Weights of a small GPT-style language model, trained from scratch on English Wikipedia: 7.33M parameters.
Each number is 128 + 32 x the weight over its row's rms, rounded and kept within 0 to 255. Layers, rows and columns count from 0. Numbers have three digits each. The size before them is the row's rms in percent of the matrix's.

# layer 4 MLP gate, 512x192, rms 0.297, rows 326-397, columns 0-63
099:119122080180097157133112150139139172144128150162138138153120103140138107136135109111105130174113143141205147097165132097176085110136145148182124116146196096111171143149110182099105224122130150
097:090055105141109102099099113137173150128084114109131134122093124107093130131144148114169110135124167122164142116115119146161159170102173093184158150106152109115147154118135115095223103147132146
105:165120141134137153081126101130133137085124148029144138139205132113159140102174131079077156146049105169114163187089108139126177047088128113120094099118109118139133101084109045094170190123096140
099:104163145175098134104092082115149082154172192149146131153151162149067079132087139113137131121137135097157130170169182120125145138124202130128049114143144129123084122089068142141134155090160076
094:106109099153112126132099130124158081178128139086120198172133134118124190156126115102108139085110141125121064154081096140126169136069142093155134112141115156133147068104109062102132101143132108
102:067116138133204142111177132173143140198105105139127123152112148117156141076099141137115180172133149136101117145129132111131141086070107110154121179116146146130183101135096127175141133164143106
101:173117154109096147137116101176200124134131114133098153098178176175163090172149098175125124076099150091105091108150089146186113157135135157080106090154183118114181131100142103140104126104109056
104:112094132158104126141175062133149111115102159062146121062120204183152132113091132172110125110123119117140112158159073118121149125074126139156137153121121131141114150102093148105130148157086110
102:144067177123121113137124107119087130099125112177129133086097169172138117163095135135097129107141102132142115151139079172128182101102157090125160132122150133175069168159132063110152126080162174
105:120078137093040113153173140137156132094170157146176121163122078100125075180096188173143131137104105122116134168129130180155171122175194156156133142139161143128090148135100094142110140088174143
101:157134159104107183116134159139170126161156147141152105114132123191212121059136147133128162114146131162109187122078140136130082070124134125092140112178141023111165119116115152108134183130137184
098:130144132109077124089101196121095109130091172095183148173173124110116116081170122086122103146168120066121158117088121105138191119121190165098145133177098084093144142046094127188085069148129172
105:188125115114178137125105118115151111112120111084145112081125091129109133098116066135114125118159101062074141128112134119138139171129107112101129160145130130205169165176104140205166182162105057
103:146119124150145160115166101111140113156128115100136087119132150150061139156135063126089118125147086150165172131110076169138136100132127167166090135056178139194105101127157168093136149115109206
104:117160131157108111107121061094150101246092092136132167145096152167158106142135105114072119094163103120123086059117178176092115092085110159105133103136111081133143135147063094075107124076185088
101:083129183131207134148140148147105113106085065126116140134071126126126201122131156153077118136116144153078104146132162114149106130148185176180159133115199093124113133101087131144111120130138166
103:142133125175073150094132102118136096161129116091190138105125127125144119127121097133095138117097141148120126110150075155089114088140185080116138121128196095075176103125163150164127098165155113
102:163149139145023134164154115127182132178155169112079115149138142134135119089185116087082127116150129111070119066119139128160143157155152106110065116104122131151135135097102147121142101127163131
098:113213074120041084135169153135197124126109112109153161087134149095126117100116092102092154108089151076076073139148139170122145088137196087116129134165106135114112086037158100148063148107165110
091:139143168121100120111118201152107151092063130150109160132201185125080127129119094088090079134128113113195140110157117172147220154149146124161124123138113088136078131128069088098134170100133116
098:111104112117152167103160132115105144132136119095130110147138124128144097160175113157083181143148110149100103151130117210124150096112168153141079138100139114087138109134143166165153185140142167
088:139121175124120209131150140139176177123056154103125095194111160130185130134111111150176144144126115142126122102082130079176124170151090137109130120132094204181190079125103155105158126027170143
100:127101102134176184104128136141155125142077129132174136109084144180107148116160065124125110148117111136093118096206175116083121083160131135160122105130128112130174147131169141094149102120071145
086:150151133146100131112102109094124128152143139095060107126111099144099139054117104093129138206074159131118149116122139110120116084176102170148219068118127123117144151131108147145192153124129127
099:145111159105129078082139091145182113154090125216095082140099075165131130105116163133138139118132119143135133145152116108131087115150143114101125169134160092129170137139157100159123171175159148
106:098150125128145110175083119105113102118138136087031099169171102126120128159143107190068142138148088120082167111130140162122129087114111092127103106236101131105108144107182124125173121165112139
100:131162137121172139095113143117118143137106159119084122152100182115106118112111056129165133130089150086171116097177160086148183087108166101116165106164127151097077038155124166126147071130152168
101:185096075086092088089106160097167038145171102074152125143094144147095119151109088082204079127131120111170150129151073139148114122138112106050110168165108146120097159146099109144112115184185123
102:091096106079125129134136081066151140072130110160109139102142089139134165101138165073153145119128149073147156155114183102084165112142145140093095105111068161143137109100143139105122172107118034
091:147166194161149162105092110214150103107072145156167133073109113114091116183146153121133153068117153109104137092144173134136123080065110040081097146145079061093142163128149098140156167133137130
098:126080121137165127137129109146099152137116114110162109112161152087153096119110135164054116128131125135087109108086168115166080114140151124088134155057107103109141146124122187139103112133083101
101:056130098182143099121134151154095061138133163163114103141115111184121140056061183127120066119129108122186166154065160103193089071071142091117165119167125129135157146099115103137116111141104141
103:155116141164097166109138133134097151111101144093147113106163143158127125151079177136096165144194145165082130112140228071058109114142136163093184111071153138144144130075093186155165104121124148
103:121124132149131148087133080105139140144146205143097102149106140138101137172113077113096135107162075160169159121160183110107178080136083117103119131179089135151191113119093075127105183125181174
098:090121181129126126130112153085181080150151163141204121110097112128115094130119174075122090149117154072162118155131101148119104113110114087114134079158131096154128121158141093108136149146144099
096:124146134136124090095127171099124088128106104181125169113134147185087140078139086158147095103138102145178136134132135075123162089143159117098136121118132161109181081173160188084165103137118080
101:171096141126119087134130092091171120082114141165140142129192141106074119169140157085124164152167083073198136117136179133151121080151128131137161140098182128133159127100099124102104149148108087
108:146079141114196172047146092130121123100096134145192053178134102190149111209165118164125131173138110142062075101084153088042123102186087142122157172122101152149113161093168085159168100127071092
107:186112116144157076160124165061166098102102151135107116093062096159111125090101121147190129092149177123113086125176135068102130152140160112144154180098109155145174169102148095129115120152136105
095:183155113146138077111088088204057152169079142131158126134130110161102128131112124118119152104143114130066154107200117087129120117149125116106112150185108117067154150169161092094150088089120143
097:064147155132163071127111160069180095108169165132146153140127076214129078145113101124147135065129117143109115128128101105171147171083158084144145065123220157141132125115115114156160144168087103
100:121138101109194064100104096130175106145103132136107136156104124114164116164115141178094141105162170107160120117131116123096138117128144088120168128090136166153131106099147095109073087030119076
099:144095138129127130144093113108120127190151152145116121100166074190138187163163136194119130146098116148164150153128072131142136150131181145055100157146210187128126152150133143194164076118108142
098:120136173069040081112134128072124145209142135142164095100107159165169180197108123162106130224065127105086137122149102164105127170130077123123202111167196153155131049131147153135134111108149160
103:204170149160177141120168066141107112126130124141103145096173132143145132145157112176151169127084103155101129068043173169142095129147139100118139102068143108105139185140109187121158140110066158
099:144175088138099168113024163125131186140115128132128130133179148108107096117112083137167113161113142160093144147131137134111139142143145125135147191097142096117145116114198096130077093113134154
093:073148116174110143106121137155087127117138143107071167137119044140126055138209092144108122090124126138117167130163146188133117115088128102100119151123092138152094190162095174156141159168118179
098:131176142171144133144100135117073117153132198129172104110152104134161132160152156162101162158096131149160154133155105149184195099134116150150144080130088100145139140098081178144133105167110171
092:095146144111101107156152145154117162159148093079098091098111093199081183109175114153189185120138121210159134095112134114119117139136109137160093146149105159102087118151107086131141158137137091
104:129178169140111107141057175139163158133144090086121077134166122121145209105153137117162095133162103175195114111104077136093151106143135123128123186059199104111110146107142155159142127201132177
101:121153117105129141144085186184149124147144106159140130151088122100105142138122134078119047172153107103131146150095134136099137121106071085137179091182174161095122125132163113158186163113158178
100:168143135084116135100102155151138126222068164110131143114090129114098133171141105105088145139142077111090154068177090102120131120127175154106098140129119185107112123149142084103188108157099118
100:161096129191165126143131151126191069139146102111153149127118173162144069192109129075101097173129052139108117200104130063086096115103089114122114106134142120124107136138136108173146107113176140
101:139108161153114113094078085187166142170095160123119148115138132173070125071127127176105138123129144118094134204135168135120184099129112139098137139187150110154142144160142136179116186120099126
101:129170120238063084116087156092128166151154089091088137117056128143112109103105157198074128072136150123109107103164128117104069113194075081067099132177106149118146151118081152082039161142128115
092:110105120138114105139086169055111087094120095089098117099103093134074126158144065168120144153182164197080157154152055115088098117168147142143094100121133106114075185134135124071148118102130112
094:117160124150125160118154097145137055150136105173084118161083189068112125145149134121213144168092112113109073124133139108138123175152114061124116043141086100105140148098149153097191137118115073
098:141151173169216143165123163164122119157096114151137117084090080205097140126122065137152078127096090161158177045117144136189097153101097143186146146089144136133154139114117086140122168137115141
105:172146183108155136114155189063159128113158181129133137131209196124186114147070074131030151118137148120165148105184118121166110154152141128139152106146117143091091165095102155156084184090142124
105:149091198100129134163102138163173123123176099110087167143145156104107056176125142133100153103179105179109082108091117118129142134133126095116122120125101138138157129144120187167091165093096106
111:104126131105128149132101104081174119166131158154099152111150119092123161100137148145144132105146140081120101142077146144183123143169121137144096119200092149134163125134116170153173123118091123
102:131113106145139124166111122086090170174118155128126125133107146082162114101175166176122086110157077133118091161117140131131103144134145049097133097122147053088120171157184115143131109110184103
098:127136120182148144101116091136118089133105134137142160152133093104044159178172109106067116115190086162153070137141153142124108159145139111169155148102191157166156171159119129105151102144136108
099:127154089116161105105129117100141174124163081114172114122130150132107116111138133132148085149160117075153124116161113160117172120181098058087036153223147105135124052096093152141179103143156150
093:173152140133116128138101135063100067195083154193143156079089067186101125154192123091108127179120109144204147113082162164125083112122085117157112111090093142070126186125121152071155166102081147
101:167080134109095115107133132106095128128133187134162133128160179119091131115090061105161140095093140175124135142072114093106079129128149165096153197161147199125205149102161156118148130111129134
103:100119091148143092129132130087126133148210124116085071154071187187133173115154134156094125102095074085119062135155092150131099089120096123119103057134143133213135161124155129136071119075146148
099:117090125085171124119116141093136195141131122158125108119130126162109154125084150139169077168116163135167080162118136199101101091052109091071167097144140143191118093112155154070112162108190184
100:136101144167140107107180158114160155142156151143151103144139159130135076096106088135106183140158147107132104111154159183151136154106148123100161118148160156124159117096098083130116129023085112
098:106077105157079160099109127086164079175088108177090173170147106175119111106152113089168142158124081048118143134127140172091130118143110059116082082122151131177156170140179109161167132100095120
112:200116152127065100152156127081106153114114105133096117088150125116170160104138180212130141124123082087136112099110130107140156090073101093159082122132176158118156125102102071183124137114138126
099:094143088084132150124147163129123116203125189141139106090128222134123088099161141102148050130129087125069147174135111154128110131159197086204139106090126195094120115084096125127169134137142085
# layer 4 MLP up, 512x192, rms 0.317, rows 326-396, columns 0-63
096:146160127131074178136155108162122131235195139119135140091107177118099150151101134119069084093108143154108066143042140123107126150122146140137123152126126168140136136130072136125154062126148139
102:111084133072138073159147114137112132115110142074140142082139138162162096146124123140135132148154128105063127079120090068114141122132151125075128176106110182137129153177155078099157103171171123
107:088102116124138118138128134173086129153126104152193120132099126156111141139131145118142085151122117107163106107135136087180142161111139118097148118154135117130119129107153155110206120101097117
099:101167115199154138121093097139084180161128084127147116173134097144042084175062148030138085127088133129141117127062141110183113108156148121104114155150122105108115186137152090128153141129118146
090:097171116169120128108103130155161035149112123151187133110157151135124102123133152116091144083162181149140055095119179130113147146137114098110183122134173133188145107144115167155104127161128084
096:087049113093086147139136194136126122125146087096162095103147171163115113150117096078090166087159150141098112138153151163149167121087180160103141217115114138127106159144088123145129133111126141
105:137124129158125171161122141147105114129127147097151083078156089174111087134113147189142146107165189082129101098142151192141104116086177108149161147135200158087172143145080125107116136164083134
104:196177052041117118162079113188170159117091097125150095080116068066125162125085110121120103075086145128125127093086149134157143096144130099133126150091181133154173087152123103176147148158154161
114:164065141087096131122105157098176094105105153071097128137127099101107123090079121144154181107132096101091127125118116129092145175156104131103041147180153160063151134104086155148128094222167116
113:084122110149120094105127059124105197134130153162140137137110074116122081140144156220121105119139096159143226158139146153149163128154211103097182126094169126150093123160101108209120154061164184
106:158080145153124100064123135143142137126128199185148129085058158071065097139193151105052104085100055135152108092102165137132177151121128143108067071077124102146164103102165175139125127111157148
100:123153167136115154110083157158140136110121120134138106165194130087127093103147104165166140122167123156178110091122111119028125154142141099084135153174057105165177255121145146144153089178175173
106:059106039094134142111169145133120151091119166149133090107139162147148056122154109131156125118115143130110174148113115086129103118121128140177126115122111200161118107055100145104168095109147113
102:138159086139139107135118046128102171145107082140079144159159093122176159071145149168156107114129179144130109105148095132157198117108080136093134135179078126143089122138103097164114117163137108
098:145095128076126096132086148141111145091158122057121104141189106131128188077158119132151067074125198104129124113124078144138108090153066157116122135173124102168100090128116146077077220137114135
106:125087136100083134154160185124108134140147124139099073108121128117142098110152076119126212167130106075118136095068145083129111140119124134120130135193081102095134165162134134135126161106130072
101:187090120117156128120134146115110150165126093000171136139054118093099105112168168148156092196064179156180100165166097158133102090143128111153182140159143131140136084097137166166174159130151182
104:114139126091089097123176083148114148146138151107110151105098144096143142150195148120161065112097101103130128141120149141095063127115155151092110112124125180153112156139105163123096085161128203
099:137141169158091138142091070179186134143167120082155110135140072087103114120131114111143114126131140094160121120147164151097126123106116169164158086140179097178153104118111201152089167123100127
088:114069173105131117107169156159117123139110118145129141150109123142101047126115096146142136141052106157144159113104138068104123154131151183191150103143085067113142138105133108091162086115060145
114:127068108142089097129080142092127074071152191155142190103088106181134145072089147099144085120111145134210146149092152151096104162160124175050180116115093133098110105193077138115089094130134089
083:141152123074182093097138142146118131127172128168096166036159157170107158122118176085065126104095127103079086144146147181137106069151188138161144133093151016057166160155136065143125084130115126
097:065151136163085153067110068130112117133124150137116139094143150133137177083132180145154111111108151118143136130158100097144149132138114119111142185130161128157168129122180099125159159067031119
094:169134089139104137117096113147125180119140099043154117086150077115115152090122107117103116124146161121065153113092080156142156067117118112139170163132128152093114094109104129161097148132140070
102:160182143123124085115133162174156169103188113200143102098180139140189125108158107118141131117122131189145121126080140114136074105077154088147194113118101135153133051139080185111143116080139144
101:144127156113118120141151141081048099148131174162159142140143113203113161159134153165117088125082145115134067113138083099079130170084110096094139111119120118120081161129121114112097089131133120
096:171193160154130172150082135122108168183111165178108164133146120140089151109150081150109120085091156098195095122177177111112087131157142124185187076110177142118143136118099117112184071133186131
101:102125162090102141177105117129158182150155141141179116106136137115177105120185117109094150131131155089081068176094150132101175135068125183131142154082094178156117105129170150142151133139097123
096:175149142157193137095128160143087121121140160055150099129149139175161111100155156130159174109122138087107092072160123164104136122160127134186109122134080150128169126128155138138105150178100116
090:130092131119110115121061175172141128099058151116136188123168157111078102154084181094132114136113129156113143183081125157092162156129125150147147137104086095068088132082153086100090154157147158
104:106092115048168118113134157075099164131117134148161148086156107070123060171127159161075139095103122134108104135143151154149085136093129114116146161104115128150129087123134171139095142134135171
107:167111126145137113175205159153110128099169156141119062075104164134163129184141162164080126122175076115180077093203095146100123149166160092060114107129194117037089117125107128121115151142108167
097:173106142121060170099067169114134140174142152102148131124139133128082124138168100171150121140100126116118054189108114152164107121143157164075136138138108127096114154189148109163101106142135128
096:222151079118094129116150121132101132114128122091124130133129171134089115169106187122133150154159130132167122147112134165175108118125212161118112162110120089130176128101113089141183083110140106
095:085110122095048078106090139049103127099089177158108153116159102145134137151156102158149163089102159196131118172157170109088085182105117142126135149171138149201117152104100199075130188133138103
094:150115117168093093118157135147134097177086160128144077074075089162084035136114093118090176144100114149134112211101121149137122142125147054094143135118114151183138113133112148122114129102151159
095:162180117096129062163097106128147188150113117068149085132158154118111139159118153169142131148168088094086125151139131110162080124167098149116120053165165119095182142110147099164112157107108203
115:140146148101204171077154116106113153173146103121150114119117101107116149142200143092117199128168042132096066129047125111104124130182130134114186130115163113081099110111183146135117109123109098
104:141147175106106129130155142072108111133078130157134185121112119146102134152184051118111120097146158106153127092137110088090172116176149134102110152084117118113198143171115132133148136125120169
092:147147071108146087137152111143120103142141067149143190094124155111125103148074155122106083089167134100139175095137141103121108142189118121108123122133105116177183134140107111181227091089130084
098:186106111135180110102129179186125134124166086149113133136174111103129113136104117080112078149128137088114120150118150126104164106103147097106133110128150120145093135100154128067124119117149146
091:174092149152116131117148196164132184133152115143117127192192115183146047159087081105140094149115153093098120110171110134112118129145165157126121070163146106108168130109077079122126149116088153
113:104124077123163147115141208118118098183162093098141091145146151151131136126113146088146158139174139042155109138153047142153140103142107095164055102145201078141114107118143118149102104095147165
100:108070076060207139062126136116155128086133128137116096207133124123122115153140151142133102113130119128197154130116140162122146078123095145088096136162173140200094169158179118139124186101165076
102:184145105143136141136154107182160118143086075143121131087116070132220091125151092157096067118101137101144124120074103158094128148131164115071064107147154115138135079103181147116149102107133146
090:170103144180153111229105127123139084102172170141164089200086166142139120169141089128088161137141138119166104151095088117201095168150123119122132119170115168186109175094114162193135088112109071
086:114118110126125098156159103104161175139131124136152149180135188153166146123100073198099084197117056122118084106168121135167109072117172147096110144104106133107152118162127172141125175115114114
098:141173109148141151102123158067041130145131190089144131157100041074178144126132168113090124115144184124111164142120099132145163091155169074124119151198152034110112092090141157109163066164128146
086:155080082102167142158126167224134115147148098119168112134115137119154141093109113144175128141139114081177134108126149145096172092100151118144135139121163117155050065096117071127137104128174126
116:071139123163147154153134124138057136157151097146179154186122122149137112116179175151118096185142162169186121127108132165131148130126125091132139146129125101070124111087186103117137124127100129
093:147121052114097202124162111086129112120137111118139186096151140069161166138119134117151165092188152186110144134130136181117120082138122096185130139121179116173104072178134137150099079123171120
094:087155203125189144152172092142171171137115096146116151090103115079096094153162156080125128097136093167139167123166130116059105203140153093107155128084120149111132069154080146132152121140191119
098:087105104086108099095105144078176072088155130113158111117116085084140204113144092111093145146151146091103140103081106191146195116116172164141111155151161103125138163062106121149172110146127108
101:086144107166117120151125106141129171123136151096099126023209031135125093085082163115105096106085139131139119124121153132125144136155078148190135095146157094189109115164175203158139118197148096
100:106121166099211144120110085114109165085121123087150146121120119135161186115141085135169144144088146104117142126163179095138094127151137098148099096104167134149155121171124170064179058107122100
088:093157093161125098145152062047124043095133112115108147054124138138119134138138131144100112117185150254105148119086075138091071111138167152137094107127157145118126181177119151168124142141116130
092:053078176131142059125082128147150159140164138155161083127129180137159168127163147113117147161073142114107114123162131146147136133227168151184091123132087085119084227148153130128111100083149084
091:093132134170071103172140125085087107122122149153110087153161140100128102128122118151102172098133189099090039131143155150108138125135166087135148192142117142157144119104097121124120140152089160
105:197120127115105114090162153085140132140193116138115171082103135135123146118099112206082152094126040131105102085202104119117148152093162129148172134201112126107097097108150166096125155115114094
098:110137121114197093096138143106106129161182128120054147113146081133082155181142161137142164128139108104081140103137137100073125177124143168139115126098137112134142155048130155133143153113123141
102:077100063210121092201160112089140133136107115182113137161126062142077192127134125116132126115185088120122103089169114144121115136099169143126073106146161118035086111114125103117173117133108108
098:127215138107108102169073139146130206126108146122133173151080177135127127112117191147116095097150145123108084080152161092187094132109132098108138118139188128126095135096180130108107068121138115
098:114131140097080111135074135091141119074138156090159177153124165123137153108121098162156156074079142135089100158101138142109081114128169170160093191152189131109132141150128118113122106082162143
105:153178117108144103155143096175134152094156148096109122099123090081159120106154151178132122143102139087136114140113151136131104142109151081085098153143148132083097081091110070132151112159124131
087:058099117090116096092119116207144151087140131159125106156150065168114124087040170181131126129122113121136136169146138172110193129130168117110055119119157106139106118169086098149120124166115137
101:128134057181202111182121155107117152158168133143084105092162157151176109120127130128140087109108112100139159127138099085099186131118151172144106082172125073099140189107168073096136167158120177
095:136114139173128090122148121082199144097123166122158135080107073152169094121168130085118131105131134124181131140095089206121122104124152116166103127167155118113103136131201120200062124110178088
099:131082178070113105136148103168125133072139126144141086141130126124086118052129069157128142109177142166110148186126121123152145083133157109180061100111136074086102113098130100139107118098035200
112:134117078093159136115015100144114086128092143110108153109112155118129165186132239149107116088143150118107117143108094127084088058110102105206055168117123164162125125105158066104149173176129138
101:104207119123145146071102174088128139109103129086114192120161096146149128128116043122063137149087109112193119129154187107175114118093221145106133081171161160097109096141131056131136088169172093
108:130097182169133129124159113099113149102162125143120117122138172121127170133130116179091173113141158108141128109162086143100154107096175111088095136109175125137104087170075108167140104115129147
# layer 4 MLP down (transposed), 512x192, rms 0.212, rows 326-396, columns 0-63
097:125156101127088100190166147095106141140118169127140135109145185109144198107126155081148116133147123164151165157082136139126185103094110124104134089151148100139187177184170167129104162141097160
099:107096049162190119169161155122125158155081161053095133148079019147098140147156171125085145119103092151077168131128063150103136101160117132142126086060141097145099108165133096170141163107147166
100:207088054105197119130071152132126103101103142090097130124184193128142120105107152156169159129138167146097104156132102095126106134127145116144108173155123047100165100127150136109145124115122152
098:122139160110069148149116095099164098157103103113149145071141123125181100168162100139109100131142102090129120078110106158179132130138112144171170105165120147129125171057102187134130164124147216
098:094065106113160092142113117155137104169119134157165154158174112129103136090064113090130176117092133131185118104129113123135173162099091127139161193142087117121109048173140133117156100149090184
101:152109134118123151062086096125106118116121110122116139069120181148146108171139124172102079102118110144090118034110149143124134170124142104158131178066120062098190121118051098144114131076066131
106:150072108120102145082137094136134128106161129113090170115194186097114119140130084133109088098181128078145133142182095102134133230134118139065158092181150131145129153115117154130077129120163120
104:152129081094085129129143111165130164145051166129201115126156106142160130199107081141141146188133098124070103150104083103157087151101118158095077125146114134172114223026114137150141132137121178
110:168126172199173064092079154097191083131172157131148117129187118150139117083122137163119161127137142096103116111149140110086130168154102116129100125109126127122195112157125111129147118143099128
105:127151163148162143114147110083112149197080132171145154165116104115134123236097091114107157166167144131128115142126130153172131132125140215116078176102114186151123080149161192088121081110124158
106:145122115138107109127148148121060105148086212136134127075095149107195129137141215137097075086094151128143143148153124158145166106145118097148103106094108136144144112163131089090153088037116096
102:115090162141106137126115183164134141139092086130082166153174097145116143146088082043060172108127150168130125140098170065168140052157115145133140071128132092131084080143102167109119090093145096
102:124149093212111079135136134121092129111109111124116125186100139128139105084125173122078117150096143184168144129135115159112207120160173151155121060106132095082145102122123107171117108157101125
100:163136074169108097110089051081094106095171095178139100122124157146147123123113109083145151110151150141142088145164166069177163151141120122217151089162107104074134132117142119139130092126164118
104:089144151097130160123090140051166103136104129109190135145102188108127151120077166094189148187143139118150119120109099114160098121107162177158083154121089084095178161120067124110133108060079175
105:129173062111152136160150110095147153195129171112112119114129090107113095191125174153151145124128144091092179116084139126152106086216100120116116082107137168124146115169147166078165105167093141
102:145154111117105141117132121111021108144119188114161124119042107176097122140139128140094049099131172133177101172192085137124146115162129136119091142129179088108105138087097075067161142071103166
107:161105040143115102118162174122132079078125133113183105168064147186060074055147205115092145105090135095147169106131101171125130174159193121147152152148117115086143125127120154163110039110165122
102:114126118160183116168136142147187099142069199124156142102112115156126125073178206128082093072098080113090122089081090171056167112156096134104173188125157087132090087156115139126096156058185106
093:143112107174129094129130042104144141115118109107140123108191137098126170136093075124079107123091117109100087107131110086149102098150149093136152173094121108165100100186135085096072103091103141
110:132128152170105172147041169119153084127178169163125091180124103121177141117079143136148095072115145180102099133165102120127109144140126134143135130106168123137181125165073146114119113147121069
086:119126168088130168075141152098141075200094128149093121131136142188131110130078115111127056121077082175129066112114191071086116101131149132125161135140092083098139129124116106156120122126132193
096:201115098163134105068145152141121088153153155215092172092132150149059059125180090184165109113120131082119157087141155137127102150162021092102193149096118103136140068143130139109124123113167168
098:110078109140121165089133138113140098112086117078129109213170148153142075178091080101145123098137161130086141129099110149159111138114114127162146155116054187116129120112134162106120081155078080
105:156154123146160152079100095149134107073121100180207137098133151158128136150132176179086134164197147142169131160208098112133158113109147186130121138162148187140152177176064113085153132099180145
106:076150123111125128151182138120084088131125155098076164122148065162119119161125148109063094143109102152137084091121136157127098119094181131074139145144125150034154141059126124056101174128151178
093:044089047110161167073108116154148121197135092122106097157139053142144140161086101096122075131161135074117172116133108075129099087121140194095127177176105074121130091150108080097075123088100136
104:117177104119049132029144153057094125184135137137164058181083113128099150165121174094123104168194149159144163116177104146162146132129118138113103104140121166168104106181132097174085082129143124
097:100107089084102112081115173112122145121154223142100161081081147101134134127151143202074128124054091119105092106116108127161098139141118156111144171108085139079126128086191077174127211118128153
093:098155169165148129220116122166145100128125124125136099182111143189188082086085112158150103153123100115096111122115128115162123141087143160150095148113133178137124183147107189123105155067152145
090:137119122160146101189154122104119162151137086142083128126097046089134131106143105088127155191115105050136106148112088136090133114081100115153125121110136104163082151134155077211089151106105125
099:076117133180140157121109133117158079130131149148166108135092178129099212120075115169103084163183089134099081111065095129142146140128145127109099086010139150155180124116115156121128133107160129
096:100117094065159168080129133139114174086156100136137140128071167103170120101070152174122065151110078158166176133112083079169176116200078088127132108145127206124150134157103109141188116115107146
101:089111121165159136071162099160062139137117127131123097049079095166161148168075176075124136138068134165118154098182103097108059110145094210157141159137176154125130134148160074158075171086165138
097:118129158127099131079080129135117112116115124122147103152131114169093110064092118117108144146102109113124159091137090106165127079108113179135111170150082071175139096204179144162171099136121130
093:150120148143132181152072087124096220102199090129168126137124125129173146135194160125148140179207124158132108145147141123131103147120174170122193133166196155147107108111192112103153121113109069
095:082139133127084070126122142176127115144131125115094097133108147073130109114104114042077124126060095138079089174170126069191177147128162101114125145210140117143100140103109136141207114079123109
087:136117152107166099103137187157118119089103133182141090127116113110102135086065146145079144195066141133119110115112179113149124182157194153152092116123130098140116136194122109068136088158108160
106:152156081111113143148134138125099121109072141123093094087137114093097087154130187042100117110085177154151138090208063124169171132095112175091166109139115077144120118190155085152132117072126136
090:184111084090172126094166092127098190090127110172101031112162126107152142109147132097141146122154129155078124160148098125128090118095147134141178137117165099141148079114105127178138091163138153
096:092165171082130073161088165070180175151130112128155176166148196166148155138128109115110154120126120177136124135104104089118179188070138128121139118109150145067115128070078105093128135145116080
098:124168091103145157094125123151156127111163191109118175069160066133105148142141144146126156121130051118109149130157171139064135105098124096111114140174125150181148121149164053150077175130159122
109:151093092122114132119140108131111094118133128085141158102215126164168091135137204133147129185157149156099118053157069156110136159061143138063127130162197121112197105162120127124129098138144199
101:077076085159123118105076132089125185152079158130114140092121152149156078169198150137138129128142152114131132145150188128122209137163165142125119124090073103170125129101101142156152148088137057
101:171102100164104170056142185131119107118124122167114125114157077112106126065142150102095160109120164102116133185138104087108154136127114121111184074131183168156190131120141157108158147072177148
091:118099131158094161150110096118118167087096072109172165038202177116161086119151083163112144145098154140146084112137208175149127148113145154200134088088126118148134127178160148113122157114191169
089:081149104162096123124145162145097089056128187072145169144151102112074109158129109093174137118108156116130123071165124139113159130170089091127130132178127159144093126123161185147168060120135140
099:141098161141109153106173089180143166123120106123112108111123079156119144106166177086127107109127100136142126137073167126177084137139106118157153113127089144115083079143081081169115120107139134
086:082165105149122158165099130144026073091134151113109205108084096134107164110118137111147173102150132169157097152142128077138103156128095192077126077182135137083136122135154112060121154082134137
111:183091073025119082109097130211135142146151142111162149117154128122068152172186137137112112149117143091118134142086085160143088129143093113094097148094107100182143153146114134111071132097135136
094:159146079142169111151125134117141125104105159147152150114127181105077192151171166098165076165127178100089144125071151156142085211153075123128156108106110118117080220120172106148145118125074127
088:139067103173130121125125207159130131171136133100076129151145081178139132141149103107104159106131154157143176099119151130139103086107146081113136141130097089162125049151121068111095138131108119
103:126139142151114116144146131109133150102151101163119142086111055130155125123100172078142174124113115049093119159175137113157125110142126113154132112163108087153173138162120131135164075132073121
104:144126148115106102168121174120167130041135150106173151153146107131119096175127169160118116188186143159131098135168188147145145105165183087112112118156158114141127196106109126183199169140109087
105:110119107125149115126087102121082161134096142171127132070127096127156114117174163140131107086145077087142128086123122103105097070131098111092133148090151152110142136147098102212168156171140117
086:142093147127122156118078133179177167190107152203178077126108164140153155121127130107200120139126068122178165111129163135141115114111128102098165149116103131143155180142104097117084171139129140
096:197161162164117095168128127107126172119120152130132150144088084122115116168117127080174131099145157122095125071150164151109136184102107118123083088168123145141060106097146076201142163131176113
098:108113127128152148067135156091080097144118181091110137088135094127107169072123124122104130085072094113069100161134119136153112151158130103132115112131114139088130128150123191099101074102204129
106:141119169163080155158154087167129134181114116062166120175091091166108149164185139127128110130121101113110103083185143170098118085111156077119149138132107129130107146191132105149112157140159100
101:099112181227134094154131182115132120140100129096131115138159104166124143106206135134160130128133133151118149134083163175135160146173129137058147146143081067182146048077151169100152091129120140
103:132186134074114095128064089095032142121093137151121089185111135128102134108100143117155109119119069205165131138127096139194117065148073109173130110104120121123109145131170148152065109085181139
095:145118095101125110126112109141164116179054121125142111132090090155097120108138114095141132163114161120064100133120075170095110137155109161129180059191070143168132171118186108091114115159136149
092:183160175159156117095087131125179153130152090132141099138129136169120175179073118150114155073113171072136101165111151157230124066162123073108113137202185116165110103121110141122147120121094117
106:073128104146093101149195162219099155131140140117127143122160097137149107139115139087102111106124101127142146134145081039103185137101124134094176160122110134110164085157124148150131090152112121
089:148136131175154147076107128096117118138075153120209130095131085095169216149129128117091114161154115141176088096031153103071109148188067078124121094170111150113155151102122149155152134087169086
096:090151163147102120088099098148126121154107168168122123100152138188150136116193135060169147161120098136131108144129139150128160179112097153108151152136120126171136186054084121126095108113081107
096:181111114157116166152154084135113160173127098159116097154120130090190121092135143113085091146123109127102086124135166133122168150113101089088179141140114108131124149082184079182198096160195183
096:140088122164071080130099141146152096101123129123087117147145124129078195106200146148078123126141109194110184116182152074164119100177157089155111137046124148164159121129163086147160117121150103
111:078152085110157112118121123095101055136070150128186099117158162138117148112139157125126094108177088147170067098166106112091105142165176119146120102100124060074183075147192188113147148164175170
100:113200164086118097118162069052126097141145116094106174151122139184164077149035131088110133192142135132100074123118099089111109177087176163103131140135122178184119098157151108127110119174120101
105:125116173151104102092134134111066122183145127193087129131176093112148129109119122143080085092127130118161134139083124146149093143087061166166132096146138104161121134162098087164150123133161155